Part of a small language model's weights: LayerNorm before each block.
Each number is 500 + 25 x the weight over the matrix's rms, rounded and kept within 0 to 999. Layers, rows and columns count from 0. Numbers have three digits each.

# v: layer 4 attention value, 192x128, rms 0.216, rows 133-157, columns 0-127
# o: layer 4 attention output (transposed), 192x128, rms 0.187, rows 133-156, columns 0-127
v133:479484484452503513476502498473503524488507486508449530531550570489527490498500497488525506451517486504459508524485536502485502484586508502478519493492501508520526500485524510498485502495459495544504545523473525487459480511500497516554499505467522494506509479492480509499471546519495494504492525480501498488445467542504522509543485475515505490444526479491479515494514526524474512503521
o133:525477489510488438478542536504501498515484508497513462480509488480463526562449474510508517495501517505492472522475507479529500492470475488512474555480489504540450484507498505521494495523542505507480522515500507480478510466518525465477497502495471500494523494527501522468522452489518493517490481506501506480536472489529523496524502527437526501543502494485523506497474471527512547537469
v134:453539527469509478462551469489516468506497496484478496462499523467547522523486477482529512479491509492499488540529499564489492508461514523519505535502533519502509509499486506493508517467482481506489490512484531512457468481494477514464535523475529521521512477536468482509480500497479465511514505463511525510498506517494529484457489486507448531506524508460476487457464517527481494446485
o134:504488455539472498478472509473502545509500528512513495570513488499495472486494501466507532481453480494512506479475506470544496480514479515479513539488499497552516540530462503506532492456507487517501558485501532502514536468528505452518503466517474456529488479488558506501466497517496480503491478513511471482504475501490491488511524513465538489472473513496543477501528538472472515484561
v135:504522448516489463529484493484487427497503485482538510513451501489516509526515484518462476492562495488478484495467462518501528507514483497515469457527478509507499505477501505483495460536500489507503529495512479495482484542489537526480529479520491522526500451503529540499502548535513469491561497507496451544471474524496487495503471529476518484538531531499495497498523522545535523497458
o135:500478512513481536498523477498473498471510486476481471479524504531516519509510553513538519515538474481490553500556506494523531464482491522506507532494492500473506490490519495531511515508499473496478509481523531477502495515506475526562482515474500513515470536538491543496523459515500512498508455473514502523481530482458478466463544491535517503461511451475506512551513445466531501514524
v136:470469475513507565492502462498498467435552512465540539499532516481483500502523498492496475476503500520487466461476550509480513497542508517483510500487481482490512521520466509488492507507478500496516487518508538514508499525485520534550480487501435522501534496480518478458486513524467489501496472491500477547493526471490498486529494514484463521514498484526547490519484497493474466506492
o136:526501516494523462499525530515492492523450475529490470503508482499526464548527526520516503493513464517479486529471482515477504487503492500487516464491499507503437490489513475505519456533517504453520461490489516479483490464518506441489523482485519525495489553513481504514485497508498545532488507509489512501499528504453507540490509472526502488514526469458479502511471465509518539500485
v137:501517472552491495481513479469490449531510494478488539494519500513488497511486492502501494471522512500474460544541532488533499443474474505491468514528516487500509504528500491550497527528523527517486453563505504471521502514500508508494492487537497464455481521450507507500504464503522495510479448508523506528456472448483507478551516470525535526480512497535537529539492475501524490465504
o137:501526496485548473543497527477522513486446494509533449519514533474538519490492518528495488514528502480525500508507506457444503527480520515495538450493482509530521475479509459506506514501489466508493504431506519488499474500517475478498556547479535532522504466514489541531509511507500502488493502497489448499469492497499526483513536536505503487535496474503486486491488477478491497531518
v138:534526533464487477512497500505503521486513494499491472507512497506504466501477520501482467539524520523495527514475511496499452488512507486470524501503475516475480482490538515517477511513469497522524518511490534492503492489511460487485504497487512509509500504482527493544513576543514521531524491517462490444472475523446511526532531543514516522485542531521496497508502501536504504487556
o138:485516476504491520494555493518514484514470472484538485501491536516532535549484470486519495468463488466493483530517497493522475504501489475520507534475530449526518496485510511476499514494515491476543515488490499484509504548486500516490493490470480502491504483495505478483500479477520479506495511505491537487519504495545488492495524499452502505527502491484494510469465500461515524514506
v139:493512500516509485495523483538497481500462530512510499482494525482517529507523499505510508485504513520480460524520508574490501476483513501525508470502507500521499498511469482522518453472499459497482486495459456508494488522507526485536525458489476437530496519472452480498507507513503531478467507456527511462486481489496481472489503517501522491534480486519515502496511496496486537508527
o139:498516485514505520520458489491484517498511502497480513494477517493523489483455486548541490505498483526516483519491504491494525502494483492482464477460474503510477545492513513529526538511489477484529483507520538505490500473501487498515490557479511521535512492507511531499491481503519484500477470519478419524469489490481528506526493502461512494428542498517487480500492516516461495486503
v140:511479513476526520503513503515511482520527478510506503468476505470489510491475497513453524465546551493497485473489486538509523466521494504478506557447482505486527514484523506471515464495485506490496488487517539516516483491465518540531481493481529528554471522414486484522543500511476502474526508455516489483519472513521522515476521470508518529513483474524495437483533496498499534497524
o140:494536494529516488541477498479487529519477502510473462496491481502518482495511483523539514488458471495500486496520541532482503494495473487491482462501484488464470531552476516505495516453523491481503507508510499495483517523540454485527508474514451468513513459519488464450495462515503501477485479503481536474503517511483477508513433505503493460496540510527499540460512526506529472503473
v141:471492540504462491546523488488496473512499520540468508465498458473548482503501525481504547479480461503512480498496471508506511498482513496508498485496523478506462519498513477509508459459490498524537512516511498508455501490510538501508494483509478490499498487501523521540512512537520530476490503504533496490465442471520484507514493480485492509540532497489467487497493514550516494543511
o141:504474515496506533510473515491518473477486475480498513528521522507484534518496488486463466488505526495476496480441492462496456538472480539522494504499489508494559543485488511513517523518502452499517481486523496520530486511502489483531555497483493493511524516524503499453489447528488492507508488524499506530518506537468513530486458510499536490459505475488501508525526520468508527500478
v142:511496499494431477496542508502567516520467504481471483483554546491536525507486501508504480508481463526504458498514529474542493463517473459507524502520480480499514502496481520482487446547486505456514528511467453446499537498483488519499508466490526472502533509522574557494470498533562495506518500548542432503479518453505516480520484557503524493528519543548519442518501514455524514491503
o142:420510506498531549517532506489493482544507519483502496527512478539515461497450520477474478464567528521467447490554501495536459524465518516511511500550509504539473496457521508509494542503519486484493460490531505545529452486469502543530517525517537490496488491510424546525513517492454502502464514477460527493503490476529500458500510526532538485466486487493438501542456518486536548537501
v143:488488496516487456515493526522514527481493501537488499507502528492518492492528505494505532488468492499524502506530477497530500481507498492480491535468518507502464485515495504481464457546495470498565456542502489516482477514526507477514556512546509468485462489486480513515528536477500466527470492521516488524476506451500505505513541526517509524474480493519446528516502504479487493467486
o143:512481490509492506532520523491466506505543515483519506518496482509499510463475506508481481505571523501486519499516488473470505531523500475484506558495498558521497509501482493486515540505495441483478491472526490452500518520469559515475515536463490521482509514491518476489464464518484506526479509533484489451522489522512481498509475531542472468522516482529534452490514492509519499556493
v144:458502539492562466485535529478495468477452479494539489485539536467554510475505492462482515512491521538542497500466514563494481470503528519459494530467487517488548528501521496480488520463482522491488502485530528522506488514504506463489448491511508534499507506520492498526534476490491526473516470467533533475512546451508530475439521495485479529501528519486512508494460471511483481506512
o144:523489546490540558513472521486545517509483498525535519540513461524465454532517529507519510490494530491468474524485509527501518534491477459502478489499488482500503485493471494480561517494491493465498498510535511467509540516508461492496531465514524513504479494471546455508482522449550500507505521528508480506493470522479495522547479546483492401482454509465502515481511513475523527488498
v145:498485513500483523461519511509498526503514489518572462560476474526472477505507514482510498493462482512484491474529509491470493536514530549501472454510544476505488482482506517485463501492505504547517517494484486513495504484534501517521528518492474504474483501470470490493520519470479516498459498501549485506494479482465524484526512480494490532472508489491489502548462510500533518530482
o145:515519532486509473486490497510523425508546494503507490500504533483512506505497441523490463515503531540514523513472496474508504475499485512488510561473487530468515474510484472516518447502458483503511508522506484506479488541521518471504494475491519532498552478517509504496485526500492494534498527494503515526506500454504474527488477515517490474516510500503509538478475482488482505503496
v146:510523462489467498490491464472508541496534461471545557464452505445507480525513503513495492563516514519478461490494504517485465517531461471548521494485501492504526527499527473497536505478478471523464497496495514494475564508485497476533480512499475501529520499528554537542482485491506485511508485493476549497481488487515514486486523544482454443534476548542512494487522511478482527504476
o146:532513509545548508522552497501504488506477513452467509561537540519538501486533530536520549496504509513432496529495482522552523538516524514492490499477492484531500506509483501499489490520476511520504497530476548503494494466486429481513481514537485541479494492480450483524510515473496496518469442493526439487498488503490517482469514460535533535506531507475503441511525536496494480504459
v147:497470485486489508505520484476471513462449467549499496540497466527450489492490503528510502529490507511482481506452507530489490502479513500521517502511519527471520473515497532486475533489493549566534464510461496508436470540508482531509511484499507469509453508472537536492482538495490489485490482529459499512488530524472491477486484516525529530527538486532445488491478460505521479537475
o147:469506556476534450478497504507511475545493540509532474476536489481567501497527470511514477468541474482521498503495493516491476489482494499496529547501475464507483501514480501521457495520491476465484539486507452451509501527506510499480483545482438514484519536511523512478519491448547483488534498499529452537557476476498461497475524481527506513513502534517521487509470504483511497530538
v148:500511461486487472503503498499543507510451496482450510482536536464501505505524454497516497529502507496493490485540494471511530471515526477497469488503534500505544504498442485485503502489496514499509478518508455503512521487502528500515506523490488461510460464493488529566489440528493501526529487529538497533461468508558495507564512454455482485541505499496521526492532496473524510518496
o148:499496524504479515512514498482538487477521510470487520516472440511516488504463530513476508477547504512560508481490484481470448531480475530531502508487475527470470484464516498503514526515483488544502514449512487507492492502491468464493471543559488523509505503477438517480491511504527474506504447468468509515525491523489538469478513521507505505484521484473534457475508481500522485468464
v149:482444442566424494466545481496460525486459473533486516489491441490513514539474501520527505527481523513457542497504500531549481496487495510493514491492462483512482539505472514516528502530547524527469502509485507535471521497423499499481488515463539472555467508448522515524473479473516519481506543534474477466514466493515500465526510500501464490550523492509525478480475454486472493513498
o149:498523521477567507475458497492544451497503538435527462475507467551492450484504511508474503472521497493529457515500506492491461518475543477492494509495521486522526528538535499521460484488455496494487567526464457439509512459505457448494565557534484466498514468539473507482546520455470504496499500485485495512478479551478476502525519494495515555499497483530472494510506558521512502521491
v150:483496522498521530511511495453523500480489508526494548521508496490457470506484506480476553523511538481530559495512474514494497489453481548497496451514495474497464486493538526503496472468477503506485492498465516537492527543523509480474501516505485486476462524490538507445505564466435507516496498520502496495504502491526508494496458490475468525505523450502489528517514491541522483512524
o150:509492519517460484506479434509498493494513513528505475490493507478509520535527504494482443510517472483511491550464497502492537511537495502499501507524532477507491492532496447511509503494499484532520465509486476472506501509524530510524501491445496541505520522494489503517511438447524507500536470489503491549523507498477513536483516493505490484504525519522532486485469542510529544512508
v151:504512538479537524515517513514473528476525522484473510480506478552485477515487508518546472510539543479454523499479466483499481440510503474469460526495526500513499505527524520489508466506475511481525538517464511487460492489485502474510415501535506431481504518527487435485516477470479511515531538517475480482512519499528499477494551461509487510537517468503483498479524494537515499453472
o151:518530507505456488489510485445495499507461465457519493553458505495529518524522500510450507474488503503550497496481546543509518500514484510509517507536459497515472491529519506472463541530467490512511510485510463498489473474517478508505544453470527513547498514451492478520518508478490520485499455531439546484547518524486522495518496519473531579478505551522508514502504518511463506545497
v152:509558510503514528449488464517524478498543453466505481478497532527471480453505510489475501488477507484532487502491488522533513509458479521512495523534513509509514501467519497473495480491507472511488461499511485516501531519504515521445490481499503512523515497535530464511455444523485495476479517515482513514538470496513486531496487508508511479507466493543505475526488522442533516515520
o152:473526489513517545544481481513488520520508533528443462515491516482521503496508497512540504534535500484490506483534480490505463527521512518512475497520498489495496487534483455497448516507522529477502430499492525524479483505503517484569512502499506475469485480485472494522456512500495534484519492491508511498510518508516558490468501524493518525482446513501507509492511518513453493483497
v153:486475504531508496498501476508497512469558500495468489491487494504436454473506518492485530508471535472494472502509569452466489525529515532534508504503493483468466515522461491538471500511506495493492495550486512479530503494505451494527536483486460499465506508455455513544511517514507526518492487516529481484498486509477448517547515506536527522487440528530489519508500495490478498483529
o153:511529460522525484501498475541457524513441493518501499465494482523567542513473474497477502521486468498543521524526458474483516533523529506453496502446537497508494456490516524507544484472505529523523519430493512513509512519432528462439492542498464533474525512543492501486463523546518484536500528540456479511486527518485535525474486512476483538501513457493481485485483491479488485501477
v154:494513488529423496509507488495541536514459463507516502530525475443520496482522470501528493488519544479493501558489446510541515528485483479528486511475499497506495485502501505536474501525484529528551499541532467529490477477506505509525530482529485526503494466480484522521503511488533468488532529508482502484451470505513483511524475464487518493529525474519525575512558523497512508488449
o154:527508456428463483492520538491501484486485523446506513482505493522508498505464544484562488486472494479504505444519518466479505534521548517506500502510465512525485533485481483500466481511543476524482513474553472489506525557488501493517518555487469477490497540529520503481523408539459496491494481491539522509507467517496505475475527494545467527450501535516516485536490521508529450543502
v155:498500528477579493482518484521481453510470501508470529488524507511506527482491523513491541492506463446478534549482484536489516446478486482486462521534509517498483502500547498512436541499491466488495491509470529507497488530475506500423493558549551510512499526567511498498475499486443490524504484505465499533484505514460508501474504481463512495515516478503509494479514556509534495503500
o155:504522499466469496526497475502529529480515501485551443517469454493525475508515501482452515531532495459513506516512513487565486504501474500482499503526491485535474505511503495493476511490560495510459504503508484495503485462543528509502500460449500479483430509479507524483517506493556507480524458449522499488495561501492551524508500528477507509488484470535530554498535457475495518443528
v156:483526508508478447533509527464489501466529524524451495503498557505510487505490500491494539472541527482482520483549515459485511489467482478498472458510542473482447504521458497523512476457494489466493520534498530525496476470524496510487535523540530494494502495503483490496473533487496545497509507467482517505481499505509510520483505489469469538506488518518481548506496493466492500529506
o156:517479524512453517498490504497496549500512478532506526514470510503471504476486514499471485505456498532519528513481461474504503528493503503513486508537511553516533486510503538475499510491491524562525481462480488444500524539538519473482505496440477511526478525487487526537471497504495488544485490534480486525499504465460479458523508536494508475501564479475512488492553511488508507492522
v157:566512478528516460474477508477481486468489513486545500517500557501505490496526468493525488490524518503536513472499547489516500479510520499490456491515483505489452486542526518509477493461478515501510491512525499505487487501435477495512451470489473493498525465525465493535508485493461491499549503485558525508513478524527467511476536457523493522496523515476453495497489489499526480532503